Weights of a small transformer language model.
Size: width 512, 8 heads of 64.
Each number is 500 + 40 x the weight over its row's rms, rounded and kept within 0 to 999. Layers, rows and columns count from 0. Numbers have three digits each. The size before them is the row's rms in percent of the matrix's.

# layer 2 MLP down (transposed), 2048x512, rms 0.0319, rows 674-879, columns 320-351
078:518533536511498537496409520451487455496487515560469491533421485510447473505511517466498501502544
086:540467454477414489575541472570530448470493482501404517539473477413457469569479523517485495525488
095:586502476537561511463559496512506484501430443477541453542478526466439463495429500537461476534508
097:498502539457482493498433568476482436500512523480493479543541472511542562509553506472535517477471
094:524565458515471539493552405510490522491570451482526510443475536516518546478486513540506478419494
101:499500495517474474430563449583524488479512551514513401548562468524496547516473464431445514549527
073:469489552507469505533453521534530482471450527485451483476463499460499506480478466583545467526536
098:533467521524499481511481491513615466480515448484443507452494590572427500544520542506497536516511
081:460465488593468523427517551481458483576494508589475511464422511464464462416434538518507515499487
104:484518490512512447602485463454460507482485498506440470468560485554512471473502439499525552486428
104:541568502555529550510506534430528496440511459462591541482522529530503482530558481498502523527583
100:513490520508467532505496515503517483500526538482509504467488479468479497534496445507575482513552
082:523498507492519572513477496439484442452519467524526521530482489442512444477534559525524572487468
090:533563549472474540543521504541518564517548487492521473443390486454566465484535452474527453457566
102:489482438494511552520443572505554534521499552483548478542445529464472547483515521441467464460541
086:546478494504520513484554536522506496499544540366466528488414541518468468553480495490489487499506
090:472485456505465490517499474491538531445438507482409521508433498490478556444517468527487483483490
092:518533518456505573510481492481494468454554555591468418490553567518426561454529569460506494523483
111:493517522556531523509535500475510495506541449541588513467490484509466519452493485479512516518481
094:517507536482507509502548501498488483474460549463517507606442546529578480536532448517525466434487
097:500554466546457456457577430528477560544495522498483543593532467518471509546521534491463457454501
106:512559519510416458442436513507537446483507493521551475472515417513481477462535512447530462548474
100:470494484562512454474461497487515532475478521529574535522528505492515513420498510471566570505514
084:454511529507567544496575466501482482483479494483524463527482543437501495440481503556492473456518
087:506466513490569563433447502501514486525528516474456523481512520510543462529486517436462489452375
131:454566506506506479506428560494517515565558492593532435522544513470492602471575508563490470499449
107:565496517490495498552524567470494500458497460566437489483507435456496515499526506441505474483510
074:519429569485499534532577528522490487493475562565465500399388434517536396502508466538506511444514
110:496495490477515506519510466452523472510453524499578510588492470487486460480552506520481456522520
103:506503389445436458439458550492607537492507442474505480430460489472494453503489538489467493580455
099:547488507537514491534508444513458507484530574512401471576462504509466459460529493564501523494488
105:516420514476479502456555429515532463542471481542449436547525554438513547534498470487479524517525
113:511444589463518511474480494493488555483456504579471482439471526465532455489487556436464516488443
094:486474508454551462520534486460532505456481494466525468510545549493469501522556467567521520491576
104:489472543462549544493483467593520515446497493498466528557511438464472474492474517552433421517454
090:545527449471498481522571537480525460537423452488505475557481447538489470531529541621578501498453
117:533471559513530488453496474531505455482594514518528539441526451536526484538429444520481490507567
092:486495468582473424536465440468549531489496579523550490525546507486557506503483538496513514468553
111:481497501512502483428472413533473469484547519558531528469539509459534477462539433455456388487564
102:446493463467573543540451490497563530494485434572561538511478462531519560495406537474530585507503
096:448504549474519515555470422510430535550574498464508461523550571477456497538558415547556500506467
085:522517462594448440482492460423546496520541566433510522457529475506437484472477468542490485516495
077:549466470433541529541502520522550564510502437526472512473450532511483526466468467467487510523486
102:487475443503443442527482515555513523521564528526531472522460502543525448542517496449506504473479
100:457490531583501537534517424478479508461539545480458456518519526505513459535473548485492414456535
097:492545471481483447511575443474503533540461496459470432449480531537524522464497557469509486433555
083:502447456482484539492448418578517478499490563477508497507545472483483478554432451525513465492516
083:473487574486509454561518439513402546487514468463535510605529483570544478490526543469502557549492
105:526484517441429429493433501513518558513535455494494450497533618476404428519535472501486547481551
092:477523463515571515552533507507530468521516456489476461453497486502396535492503465454531555592511
087:471523565462521513453532412565469568562472495493471504485494522524528617496554433493533480530463
117:563491458486456546497484516550587424529517555470509493476522561504533437500523442438548523493496
093:487557560441517574537460475449456544475539483477437531465536469509533427523490539556527491498439
106:523444457475474502512453456476543517506524513456503464498453507574516511540441478509480514523439
113:498570456513480474480505493545492466509464427457506518425560453487459633475501520539488489469511
098:462533487566503415514530455414526529435550517519545436539537453497551487509499510467516482487422
094:501432447456490512479520540433499524497527539548488459483506508497485514509515452574471515475462
114:494513536496464534503551486521551533568490497479525534524424533472586531440579522500592503504519
082:450455514498447500453458478541469499524564542508467499531460520509453522550446456567584483544504
106:501525529516552540490520452472536444459534541545498552464452450462498473547414490503460584464407
119:473479566440536544530524470518509497479396557514518547519531456466532524473552527448474446540500
104:590525528590500471517458445473514461516476503523534471530487474472513440547433486456464461477516
116:501454537461552497497445569493483449549472491483452466484503510505446516470454479441467523484577
087:523521504493476470471480486535526447495485485512448463556428497486499549466522483516449503460472
108:510501468500502458556546481484515406525568551541467523461453510526403494467517494545530499553562
104:429461516522493444544545530494414518530529511458487482574555484518568455459497445452558558451504
095:522518499465461491505474500499455425513465525524468570484522451505507519543503472529514562505538
098:526534413470457486457556518464513501469421485604522475444546456408400404455549526547493465469501
099:445519531495510523487487474524458546486479515513620505422551564420479461564542476476485542444531
108:452564541524477486490536493476481520548532459497538429582497556521531484499516455504540500504537
101:512476531520522507446476501518529402498498466522524543502478535475482536509463552513521548506498
091:506502508481471562468527476512489435506500503496591582583507530458452522489545491474535531431564
110:414491501526414482476446490600497498402463454500452584469537529414531528466496462467458492520544
109:470473533528556477506518488511500481536557450542475569477490466447533467466506491475545555511499
098:482560488474490479458535470438443530517502468488459465520518508515541452521524509570512465483539
119:506549535458519524526503475462481461544504469508459498556588529577450435436493409473492544487553
106:493499528555522467547511436455507456506542495463512505415531453419462459457456536531507579546536
109:494498447484498487461456543484504472561533542504493480571455472472512505457530512475525495432500
083:529517442553559527422504480477536471534558480538490550477430551519556456500535467552496584480472
104:546493495534510438568454501525538516490457534417501456539456562541465555493535558528405585518465
090:512499435510481514528499497408519573500560506500507483538412520463487517498516511479539532479492
077:494541526464504430530487571539479533420506494472503467515446519519544457459501468491530497526498
104:521537489547524585451482535454458557595522463478503463493531564544486557548585451486499499453499
111:559572467575518543478516540505537516479538554436552475444492562522496534486535483549505438419483
100:607503552502509498463506549519559457388504460467532504531520476485497520524453557476482487541468
097:493429467519481543490474508524537487588560541475455482521545491528476466448466557471481552489521
088:536560481495507539548479507445484554488478468479531564514485484552492510457484571498469523525519
112:516509540538479450560419482495474499472478481533582477514546494543526494563528522483506564459500
107:532601439480477465569489477447484540489415426562450514525443417485510446470539575507545499542491
094:470524514497443498555528435480542508490461457478481520504494479475520537510508491528511488490492
093:449470498535493537447536456466477527608511489529527567523595554426543485511454468496492552534509
102:480511536482496573447489504525486499528507517548440460545517535496551481413468461518477530610479
104:531556515495458559469530487468495537489491511475506478511473529481496504520533443551508475500506
113:474489449481462474502514479507499531533393491527488508537481508489478447473479483486539501512466
087:516511484506550542488552479542482503535614487507517506530576425438533511420447479486536466446579
080:444473460496481543519462491442492504415465521504495443501448518494420522545519491553460502487490
121:442552533547464463559479501488486515486588516462527494490517495503435452476442515559593563518559
098:408517478445533516487505507521530450525511467523526510529475529583524505514530553486392508511483
093:523470468450480546506481511479473456599544421556522449430507475436451514522496519427451460483487
083:432528475549522557478541447575511464450545518473513537504498507509503520468552553533467521483496
088:543495554437481575459506541569463473454495598558529582488498515470548561564498523507599432435512
081:512489509516529510522531446427473544553505554464482491478452487455550440486515497506422504504455
097:436466464517515452522498537504504473408493533475500442587514415549424486450522544505481493443466
097:462597487490552497481466453554449511508522562526435449538490445517482516559535524476600468567495
085:497467569503546521428481466444453557485533516453412525425438517420522476466430514525485485459447
133:420552533523498454526485470530527526444451479497566556540477499478549530546533542526454533489484
081:497517513564545523477586492504466493570469435450479524485528473459480505581458486498538504473492
095:505472522540398444472505429540466520530457517452612500487545482464491570485470531417463442502458
101:523559528558469502479477441553500495461511536542534476536541443585492485456521509476517492481484
103:494496503509491551428508495513469507563560501538480500543561467546543500536470502474563523521516
090:459533435483532476425459517493460470560529493528491527463517515463537497442495494563469521470522
098:520561441445409540562479481445474408505480536518532473505519516504526516547541467469477522502509
085:510464495524492554489497480512449499542557449524509449501526522533476510497491528488467562450468
116:438534504490556466465459492522421490500513517484483516517498445493486545518510440505458475475489
093:488431548521474515473511518500486470549525453505480435531494484481556503517479485541561513445426
107:420495584435464562492506490475498473459495559557532513484520490442489509479511453446530464523483
101:503541419531546567567524461489548462462520513515504461473576440509476442540479566496534523499502
093:420561446466503453485521481473458487543451471490463504520482540472512520473570462502455517493549
107:437541517441479476494486494567512479553408533406456496574463544493504487492510491473422519477478
090:549433454522540535517478437512482475508505463523476536465481598533503460541494520521478550459579
092:511508520492493599539548455531498548478498526540509495480524480517401462535577476549366422512447
085:505410465559392513487457466591477487452508582524451510523518469464503547533481498522520512487437
102:491474421466475507468531500522523459485515519512494523495502507493467521450525500513500506500511
096:416497564500536491527467449470438495468537507505443524591526535564476497463475546515448505470489
104:529538394473475517493540512457506559518546523535517556474456525500471487537489505514556452484489
123:511476526503459527431407483502478467502454493594528519521494443504478538474514523524499516415442
125:490555503482458470508537543431507531535444516456589514595467450590401469523485479464472515476434
107:460542506539500434430532456501493465550498474499531501529505472566450466451505468465505557539544
102:535458493580447475413489479488497478527445485449488443487464490423529558482484520508501493419468
109:532509500535485559513574483533501498510551491499474492520450509506435514494418479513575446490519
098:522573429556512437426557507493533483501486490469494530451449490505494482539505511506527562510472
115:461526503479503542527458544359522423471521502478516508494560619519455460428491522512488582467505
086:523560477516449487458510431534439520547478482564585466487493520504520488470413543538481508490456
090:530502455548530542550488503490545486471399553475479540501472462539476419456503526469472558459508
108:556556502544504462492510515444467514502535487562467551448563513526544515538476473520479496528479
113:561585527519472476550449543531523523510482492549478493553451577424510551504457547488513497517471
112:440510493432503481515543481443503438486600440518473456477522450476512538508505441581423540547503
102:452489488439463492482538482466472447498440510470455564508520513507474455482529461464446573538563
093:443463458463506542466531558485532501465542515483543515545507447456488510514542539560428508526543
103:507462480585447483453433473517480505479515515468538431504520544510542492503507449479521461508517
099:525565488486481485505409519522486474479485411453559517483553502475476475483561539565486506600451
110:514495485471524501538530473483498530535512437513495480428573503528460500508518547541543457477487
094:540498544467510538526550494427474479492501516461549517537446517509576471541545482488499533493434
113:478517509495491493510516472455443513524488452502483507547461465528453504485485488461563473496473
097:554575476532506513442458477527550482545475531514516563509551529505462530504473453594476459494466
098:465570455510514529453460488502515554537513467440483500469469458504490492449471458482456501533469
111:505527569466487438451508523515451479571431469518398483493494517449514500479514605526493414496417
104:590477442504412521540448511510473495485573465483515445595522532534558403502514488535524462506481
090:520534591488584487541453541622478487525588493421433501534506541438471494534443449514517458465532
093:510528468489472568555522529481445494483538523500525550500417498476533530492422502460537551523537
101:543598559493467538510452493564497611498366534552520528541460510532496529482493530419531453556494
087:444547459525443422472465435514522524532499605507440438584457520476561497497475484445529496508531
089:477513497481461522477490459511493500500468469516544468427461450423517509426447493489492524447431
092:564493520432472535463536488522553545478533464450483465493456538518523480490560534466492458521486
112:555554505605439529566539557448578505529525467472501470478524472505494574557535469557518536473443
099:426513498505515458544517482429521495540523508518518545443469432449497465475485450501487551510496
084:501574521507525438487488515476476503431566476555486457464539439476525430524524498551496480509471
122:478484501563453526469536445431485541455498494526476452458470521468504511449413510554581463556399
108:518443521512531500454538529500451497481505480535512516465475472520490495563514511501515504488458
112:494486453518519464501504420454468532506625559489517551516472463517495500498537482477501397569539
084:526485486464485608500497442434456530483521428476480530470494477540527425496526395482578500488493
099:454596538492518492447467582487471438480414510471531459451504499545502485462470475507488556504515
105:458493511529497493512485538489525445522580466457486501547504496511488506515505477499523534481446
091:481525507512438515479491405465529442486453494474442488472471430441503426504508552496478504468486
104:558475534604515530560437503513494509411522511587518509467461534540445502474466547497506449582480
099:510579492538507555573508468557493521533565503478518488566521458475499515530554525497417488442478
104:499495538514500550552518453533474492483568508518522437529485486548515430477479473480547460494522
114:490542557518480535480502507465558475508490423471518526463504484520523468479542493516514566522448
112:509508546581529507558535514480452524502492391506556487543498502469477507470488514524524515459559
107:507520503506488465504513429516536534527459479518459562497460496497540439442523473524548579469536
105:503506452498492523515534469468479456519485524485508507505495452512458529528524520525494473477505
099:426509504531454511450515515446512465541485508426545539431447506470545520516539495522516522497571
089:497517517508546455521497490450509560571548513551492480545481440456454512558490522503428426575498
086:496495434489534479478440447522502556415491551517530500531523489547534503464528532489418467566540
083:503425463497472520536495577488524484472492445511503446491435468462563488518518551518563508472481
100:512571468473479518491475558553579509527555470475519561493511503548475506474524519507448462468503
103:475474410468484541562550529495463518562458542508490471502577606573447503526500567442480450486508
094:477590430470500546536498469551449486506472485518516493482469502451459496466460481546479522430519
094:490503487543525515496498500501520517516373545440455542550540421461493491531477528498528511461475
092:481505505481505516499508410522545556547525515456543435483511567524499468482535488456488482491469
092:459494478552541504548497485477476524529492537529523529445497596521479478486469488511471452542462
112:441509527465530484528572518528497473521532538492536526489503529438500460483426355522532561529571
111:508574527524476504486491502486495485510545474592495509426497506442441507573483506577501477457539
081:569491516519547533445564529513471501464499507488458472518518535510548424492450476469414457501463
098:534463466484486497499515487477514466456474459495571471469519518523456490468556515510517519517474
106:536574583515519614457545469490483519468438495536449487529474492498452444532577496509513541514463
107:580510504560492494498522517536466429451575532390607493484523441521444481439472436500487502460463
102:486483442490468451504588504471572480488552565498524555510440423590522462472481566460497478522527
110:519465496490526449475525505489521438440457452570477472459451549534511484439442531573533505470480
087:492485480458538441517550534522476549527546501497455437467522549488561451562508426490528470540528
095:515484509566513478486582507447501514507505547540436507539573478513565517468486498494525513500509
094:448468477566469498469511407508482545473468535553547521445495513451429565500566489538531508482469
084:482479472494472525480501507548461506469489505465497458525538492524481564567435462568522450560530
082:535508563456499540583574445571500558479526501467450581474560477500524572483533490520441595480486
116:548482557499523496576488465488507542498527488460529467467507573459496435456409579507531433496478
085:562450567510491543482458473565467528518494428534499557500531539471497555480412524523465549474548
095:511490533451404440484526504439578520518554512520480527549490477490533522502520462533478492486483
115:509522517524514525506469465399552519541412468422511457515510542479473580513474574477506463504443
097:545433536523505484507477477512565494509481482510461485532533522453534495474542445492509498456504
082:472539560473545453506517458444497527531524482464465518547470525515531464474522483480440485516482
096:552517532524499472534545501576516471524482594487541470440564497556468544479479526494487483474552
097:523496520483505534615461393481520508528510497554547495512494433485499552475559483495543510533567
096:500516515488576530476519560477528504510539473524343547435464566470540496499521510511487493531459
101:532446566458438495487426552498525538512470536442446532480473540499460513471458456482524415492477
112:452501454563510570510486491563503464551491521500444587540493482474525485505491462533487531531529
097:467499429499492496532482559508531510455518393505487428506562503415412493464542453462506526460450
# layer 2 MLP up, 2048x512, rms 0.0358, rows 675-879, columns 320-351
094:511459462545514466521501491538459496511515478469490497488497529550520508474553473536496510512496
098:372487434508508500581467511475470519488518509519488521412516399524512559531528506517517411482547
099:514485542433555535474552513451500496491495514452534464486534521471595586475457511467511554524505
086:465557554485467463582523536559524506549483532542464505419502432539362442492567500531491447527518
102:504424502534531596572494479497509531570487484463543601525386539447549492463474470406515506546546
085:538486444416465526471530475516517445558489501559524491480485496552506467523508502411465442480501
094:503508495475498605540511564448505508519485476417568599568448517490466506443559492481469493467528
085:536496428488485522497485600508537530475488431550496494567494497565495504515484523521532568542529
105:487573488539545508505485471550586402530482474515556559494442537466464520519489451572522462516556
103:479480521447451481468442562486545507433472480505565480477493525507463527521510533529496556476542
140:546532472480566509577389493501493567558509496526542543520439487518453438502504512491528495525550
082:476536487520487501467537512516605552478409506565453485532561492517509598509452496415445395504500
097:510539577446524470479407493558535472510477522575495548511434510495459466522443495479429503547611
104:466436489443483485481508525529530464467546487473532479469552557465457556526459489516550536474496
091:467518513432496464516382542469518508500473506429607456502545468483489543490507505481453523514511
094:533512545561449602507481506502476497513431473533503458496564530488436493414501458530512439476471
089:506550511489567487479458639474546494433541462520500518466495518450486513473530491508523530554523
110:499502537540493580509426601493495438534488486471488469554405462509521513534510524517515465464497
100:510533482482557487476380517541512435499486411464510473476542518508430477466513481497443506529505
088:577505455436496542513443527497491395546496541474499485501457441524539498568429475512573554532496
108:448425503499482443525517579468526526486566460430463410514474500510455553601487421483556531498525
103:547426529469453524550523452524463571437522517468498554459508510451507518463500512460564478539539
076:517542524486542551423555519469530498405469522452515424497483484469489507519529436473536451443483
075:477512544457502489464532497509469446429469483447464464528485479516486579450511514545505397506579
109:546474515455535509459477570579546496513573443484488482521512479508526552460497499470519506512510
107:517479490410430496483479568537499508424533474511469498496548528524552534468587458532497517474470
085:488497529509508468463448498507532453508468491534542526483571543498436548448490485484502490535524
108:570525543480590492533473493553482527525445428553545600519486484494483468475560481459522517531481
099:548506539492444464487506544486511530473469531383502483457512454508508456522548507442525473588528
104:480489460527508569562520567481510544503536446382533536545514507599519467411547475543490480511532
103:564525501470515522548515540490498483463488522488463575504485550526473606495453483521539432565533
112:465539517533435456488497467466577458427534541456485522433423555493539500523506456538529535519501
094:545486507541476518565411530531524439435500511457502565477438510476496494486472475493499481526484
103:443485465444495488481531485521505517536471469524440503464549506441611535580546548463471410536472
096:463481450497506486577507498473446540545563503479560467550505431441511512521511484466544571455560
114:540521557539532492535479541496512442489467471504562534495508459562561487515419563444489492480520
097:459515471522549507489389475537464515479508470544469484454450517517498473563517449480470534463481
106:529468515456502418524431435531489465532423366484493555488525477448474475429510462517486555535532
109:481500515492491526503422485478500526515516449513546556494516465520486526480595516452480502493540
100:512464583523472513488545548475524547525521543533481504423478544493487495537484531532507487569555
091:572494454376570518521429464478498509483517470541453528488484476524495538509519497413587569515498
076:540506531474501441460508546460497522534555456533524467448549430533511465547569445553573563492492
103:511447442525513510500460551510555512523507531549494501496484538438584571432520436471516463407525
105:561486616461447542491500466551480498499492473529615487506452472428538486461468533559474535402501
081:510471486498568548493445495526451390469520486517547517496522459568506533540456476472513501524510
087:555584550470504466478489521457550586536463392512505470477510550511468494517496434459473457570459
087:475586476480443503523411491444572484514494492491411497501445481520488547550468443478453522467480
104:467464461458481501536469518511474537497495448447450553453530489495463483548509517462453562521503
087:507477519434570506501519459468569513471458521462524496442559471532475494472549503462441467490512
090:479503424526527487532417506461527438422488526471541494519563486509526533521487469449464480520524
112:468546508466474463504485473595593565572565516510525521469524483424531504507444536424477549503556
092:467479483556506522484524549480544487471491512532537464578459482504422533509559501490597448509593
101:549456520557482466496505490482465494567444493536485517471508527510539475503561493470488477550480
105:588536529488564487496494538445529507488474538476497488510440507498435540527452532448513491509474
091:472580492441426509555435549531433494550435533495581476502474516502422451454571485479543468546519
102:500548456509513479506483528491519471535487412477564418511439430611509489465550501551507428457496
105:551501489490542509524434512572597540465459518508537503474519543482449472492449398432501441561546
085:505554566497491460502452510458539500454453526539505423467482506578543443530517499500461445524515
104:425526475473473500538504526490477481510524544433545460463438564486493500553490554460524565488507
111:394398491451442490497480517483568535423489453523528523454375479487514528475513461435529540500496
108:480537498504487528516503502505586533469411494507499484457519545520468496521529457523491440425469
105:467510503511477466528515494532507420473565534471538529480493496503452548510459451522525480471595
089:493427450499408453536509487520509485450495523453455473428541431518515567544524530506448469501495
104:500509514503483502521532586491510446458475489501532593506438480550415518522522489509535505479513
102:491543445485514504494497600518470473528504453519444474524577506516520473442519399506509520536499
095:449460549475535441416505531486526500514424502509477500494486522453459468476483470486480530498494
102:545490395487545525632498454539472535429487460461471492504477514572424534521530513464501569456477
108:434494564489490491485496491527519546504392481458468493493449460541516507540600518462563499498520
103:522505499444504459559502497588502491472552535515513532480372430537494462429478476502496541389530
091:515528516486429509536458521498498573494475536501560570507486484442464460471540404476499484527548
095:434525517539438469456509468520490500488420566534516458477478555470493476510565553478498456508547
109:556440560490496447471470542547542552491500481489503443448542554489529546452455500535487509461487
098:566484520463483459541501534474485445510388459536513505421550463478543450486520444506541483503493
108:505512440515491485522484493567529535454589522466487458509522477572424523496517527480519478471526
115:493511516541466475584492482560470484465533425510512492470525543545493469500525445540460469480488
099:489484463468494481490469533487524481456498443464522505498581499528563525462483449496478452458482
103:512526446438539466518499505473470504511437518486512415457457431499517515500535475458455517533459
081:483540475507455475494503432503436514460523473477516516517467486554547605462489408439497534471516
104:488572480476425435509458518458493471535538461448509426524557480506470524516521511508516515441488
085:444530470471573500528516542508488488574508430503491496493514510488522443517521481481487489518537
085:466480488547527499477529498520448527515558403519542456505505404492462488480526472505491523510475
101:573494514539520491544560533568537510476529508447458461427511549504508547552521496513541474543523
106:465547442549480388532450446492479483466512487539559537491498427513486491479476498506455410485527
096:541437461474501459560489538493549479481472496505499527545528512518507584491479511526542531482573
104:484435530536505445492487484454526559495484467520512525474535495522461538513522456548516548498550
086:431443511522512444484480489532478442473534444503469510487514463507498546460467489574495482552573
102:517508563558493451520448496482482433553523466470520515469537477476494539459542469519422462576490
101:491598485478501574536527493467458437450450509489464462546481457522387511507521477521499465463501
085:535489484545454502502476600478531452494518472444605513495494536503488556476499475503573426557519
099:480498489529524470513442460637490469433470485537515556536437548545514516460578532565489456452569
104:494478547477456446537560515548498454488476551481533487421494505495541525522583468513450601502524
118:484476576509495534538474501532540478533566466472481579449397502439467522555523501449532571473614
110:579454520543517516605469445563513470436509533516441480476535475558471514525466513470411542476543
075:501492560545456387544499516474471455511449518481472554488501449576401408411574529531507502576566
079:566485453581415465471526550517501546504436523518466463528550510534571478557469431570588518553541
111:474477416529475480495489487523475531514389463564471564502488497520501519435447496482566544522545
104:509460428462475450519471514530523536485516436443521519485460527617488452565529513429500453529503
100:518446504461471482519429488530543465541516506531465519522453530397465506497448475454518555499493
078:574464483485470518475500566437556534444474475540513526507548464497476515494428438461520526565566
087:472534508457564513559548554473489499528610466468557483456472478535471518500472514451460508487532
075:451516480467527493544445504531464512486543478523479530535469453577498548481490450562592505584588
102:530514451391510514518465471513460534501494435500522541445465479459468493551521489492542572466497
105:441501453525514499475502497506572465517412547539532479513495499505457486523508498455499505504524
076:537538468566516532559470540551469483527498497539494485549519455505559460556554458440577449484549
119:562439468457474449540473573582493561499469438525562523505528465514536495516613455480462426490521
096:521568483489517458496461526560592583494487506468509440493521490530525512508439493388519535517495
104:444502491492504521528489549466470557458446470512567496465454496513550541501550446439464472540572
103:498511522519529523495476565532548478512537449468507548463485501530484555467591506520402515517589
105:567517440474496480492445551491542462534504432510534523542463487483494535483455467452465495523566
085:481552530571499547541514509585488467477543547427531500524485520507487515579499514539498475457506
099:437456471495561523554545519481531497546480482492452471487545544449416482428513504459444404451521
077:401582505457481456494532492524464449470496553438513465551500486517471464594546531525517375454513
110:492484529521529565518479580529579506424497453522534446435537501492511534523498501453459487451514
098:537453495578448448508474422569548491421536498428486495493459535554410473477480488511493504470493
103:474540437495491494525530487498521494522532489566508478410550481532558511596469461465503504507534
105:466463434490474507565452521506471504487537500559531500511533479511547504436521502525541515523576
098:511513468567498537467505534527567613459525473471478471510440524466502487545457485442543544540530
104:470513505506451489503536516519554473466474493580514515514542449544467543472531472511424418485529
100:544530491421537528541460472514477505477580543544533516511491455489471480457432464517516541446518
098:406517469506515505514473492537495568529490516467505414450484543496413530504520464502497404511521
079:551568438469486471533462464468491549490471405461453462476533491483428515555425439413420566467463
104:484567437589521575593426501493503543512479453487561507520510540532422489493548532471577546524594
105:519499501495507455490492574520526570498488514473502501520434508543470479515459439480447474512533
104:466548513536476507533485544529583504489458534531459435455425506600533502496519519500447406536520
117:533528442479518532531460507573583471543489430531547571464603460463527558454518431423497503498567
120:520485506514434508529483536537545480499430442519506566498478437542492510438509425567507425515499
103:455454561499532536484530566559538509458589442493500473600449457521526459477450434493456407445458
104:470546448535568495513473508518522463508557514541459457506505493492479524488464525492464492492507
111:499458391482490536493438493561498512519492502550493563444439530474494535516428457456439495509528
094:485563424432520441520473479463537454513564485507571488510471477566521586534468503429462484464502
111:484484536493526498509504491510461493491502527486514554460481428460458534473512520495544454497546
087:510521503538406578489530522462531521396472507430601499464476557513479564446512469556467524513500
090:427458503497507460442517520552568471531478503515480457491414417490505493515499455491490490517545
106:491456475530513421539470470523559456493472518540542532508502518518531442412488468469403525528534
103:498537469481505507534436517549482552466465438492473568525439510579520564459493478580517457520503
109:540440539482541483472487529522547520526515501516502484537526491440475477520504450469496494523483
100:493498432520476525540501534554506516537503533549452512440527483537481520554449500493578511510502
097:488513444433418551493512486551521443559454523520462425506455556482486590513460532416515540479501
101:469571442475511524535448480522538487414456464479518508454492528483435545503552456507586544403504
093:525480493486520519418443533483465468540528501454579553552505493435456527471482477502548505479490
111:462517479473526442596496522524554566505462485500544483510394521536525488520441494474583481510541
107:455485521520498470535477536540527504565532470499522539467562534430521498545529433466501488606498
108:558455476433516492482507519490464533501601451496472498539550449548477520522542437447476483507496
105:539508458482564480520511535489501564471506365530504471507465523474478544470498457495482460468502
087:514513463537480473554542513540532391494479510509472537482447480534487569552565501505494464502504
106:476435499471485468530421521554477457487491554467505516473499454502464588484474495510504530500456
106:431483470507539501530513484470493544536495441471565434491473557529493524515456501506515498467510
099:510482509508519545469528541419429524489430426458541433510491431539455547562545490500509494481498
095:555529482438478403480475527572476431547467482538444568461535413489509517612548539503523455483510
099:506444472486561501480471488451534447481587567473451515492417528411533587476476498466521496551547
081:448477509502465411438483484512530506513472537518434518413492509477496537550493515553502529475480
089:496523543589575493570495542475517526499529490514501471437471451546531474489579456486451531492515
099:521545462459519545514527419482517444523540541493503588515409504457471545523480516477401513408546
108:611486450539529470480542569524489546507493494479505401497434422492520506463521418578546469540454
102:555468530487609588519503492506501519545468475473582446473496437493460473471554455512465487545492
100:553451539515471534514465573478500545553418481521532522500523558447525503493493510436484490522514
109:455536472528511521527506491515489534483495458528566545422479506512482536458496479455486473556584
102:443512464498582554497527537453515578514542480465465493501540575526490568493549555566407493471500
108:434452568513549447504445459457456487441496434536547528503496575427424534409564491527481531555521
083:513484477507439485513488517569504430513457552554467530491517524478513547569500551471505503529514
105:504481494445544544471376437462419443538551458509472584524483453565563494468491463522584474532546
102:525452545446591537437510431554529518522573510591563472465450536536509497538542519479441487499490
089:504501466449536484482545549513510552533567509469528508518455513539596505474489458500534507485563
105:497437475506514479525457561562536442452519563550520466415517529519540500526477513575442532458534
097:516500462455437454572468445488484512494531532473457514491510472557525485473507474530483552475509
101:471534513509512486489466441566488468518516539492601507491512463461467538470470540491485522545551
104:508512508509505465549481498533454437505523484556569443488570421567459487452557473487563496497500
111:489529435566492480546474494503504495480495520433476536522471488531426509459500503463509480541491
109:419564448524518473504453551550569496517476490519465488481485529551510512535490490486499494523549
108:525513430517503471510437519545479507471491520516475455555539504508516562544470507505550501550586
105:491560416445461434479499499524445453481429533496476553423549528475565499560486532504546556456510
094:473474573500409523458415564557539541484512524522498486464502478496477483461458485543519527468490
096:496513521465521486468548514524552519454550521474484455485480469495459492520444487479535538483505
094:496542505553545467493499462491524461474513548532497452480538484513398456472390495515485462569492
105:560497541479465549510525454523577498428543488505572543531474478467520550464523425552544525423464
106:505516479497528598597483512460524487451547568510523520468506517533443540465485496455457507547542
106:489442566515473477498414524531513502491497457461486576532500498471498492447535458460509416505502
094:471517540517532562539457569524535416491542519446538516454456496497545593509468478514386432486509
087:455518518488504567490528517545512479488495495585511520482473458504562571517475465441494554475526
101:545525491527485505559562489424533487468500471421539479478484440502452511536461538439532572526519
104:466448491464445485553508465534480513509474463518506526437556504544523506544576466518556527465586
108:513481519510531480505532521534522510557463404530528481505481543460461521479467445480430548542467
089:461529461490477495552461507525521446463450550550531513566434544469457530514541516535543552478557
105:507583466547530536544448491493494477490459518571541504483488535542442453440571528430532425537552
106:448492495442484449549446520489623487405483485471560485493469461486422530504454498463441523560537
101:445494469449583483524418520456516458509489422532576529464494543465497570466461461398451527463490
104:451454527478449455500466575553491474521502479483489521450556523497516522490523497591442499534495
109:460497493489471507532497480584533473446558494507497511493462515507495479526470494431533544479483
089:526533471533367451477444502472516522483505571439546468472546534575412525452515489491503526511539
093:495570500505512489535449474506490527450528475500573526445409528451413535485520502434537505483482
095:437539460493475463508496496501563446493510505555469468561481469537546516544445488481523528499499
082:496484507542471500494527535538538447515512506467512510508488514484507451502560526520599486498479
089:519536560478495448462512524473511476524504502413500490477513433501424494526412468521540536456591
110:424502484514567496490499466518534483521488468527484566484488436512446535484504535540431483421538
083:470486540504485487570543489508481519433484536547560451472452490549524503523523505488530446534555
093:590516468482501604540526497530557468411457545452476491560497472577495512411432539463463494460516
114:513457401498499494493435518545474453457446511501475529414493496513514543536459474460492434502525
097:466466491565552481500526527455484521556502493551487522433523515493475544529500568502450491525513
072:554478483516490489489518518528528466492559463475521530494514503512518488542532473584486553549514
095:541538476454496541521440464480519528514503518549499496440381478488491480552461464527490466392492
101:479520461522551480501507498498515521535520498463455532508391504516431560539506448449509392491518
101:452551515505483514570493484571464501436471495457558448425433485521503533485535544468529398358515
100:528543526477522500467551511496580505445552486489499485449526557488506535467494480512474564484507
109:492509458509519557485513524499490523491520484508534531504400508470420518530437489515600475572568
095:501468505493461532481432514516493448368519533502518578494499463578499492404553507522472516566500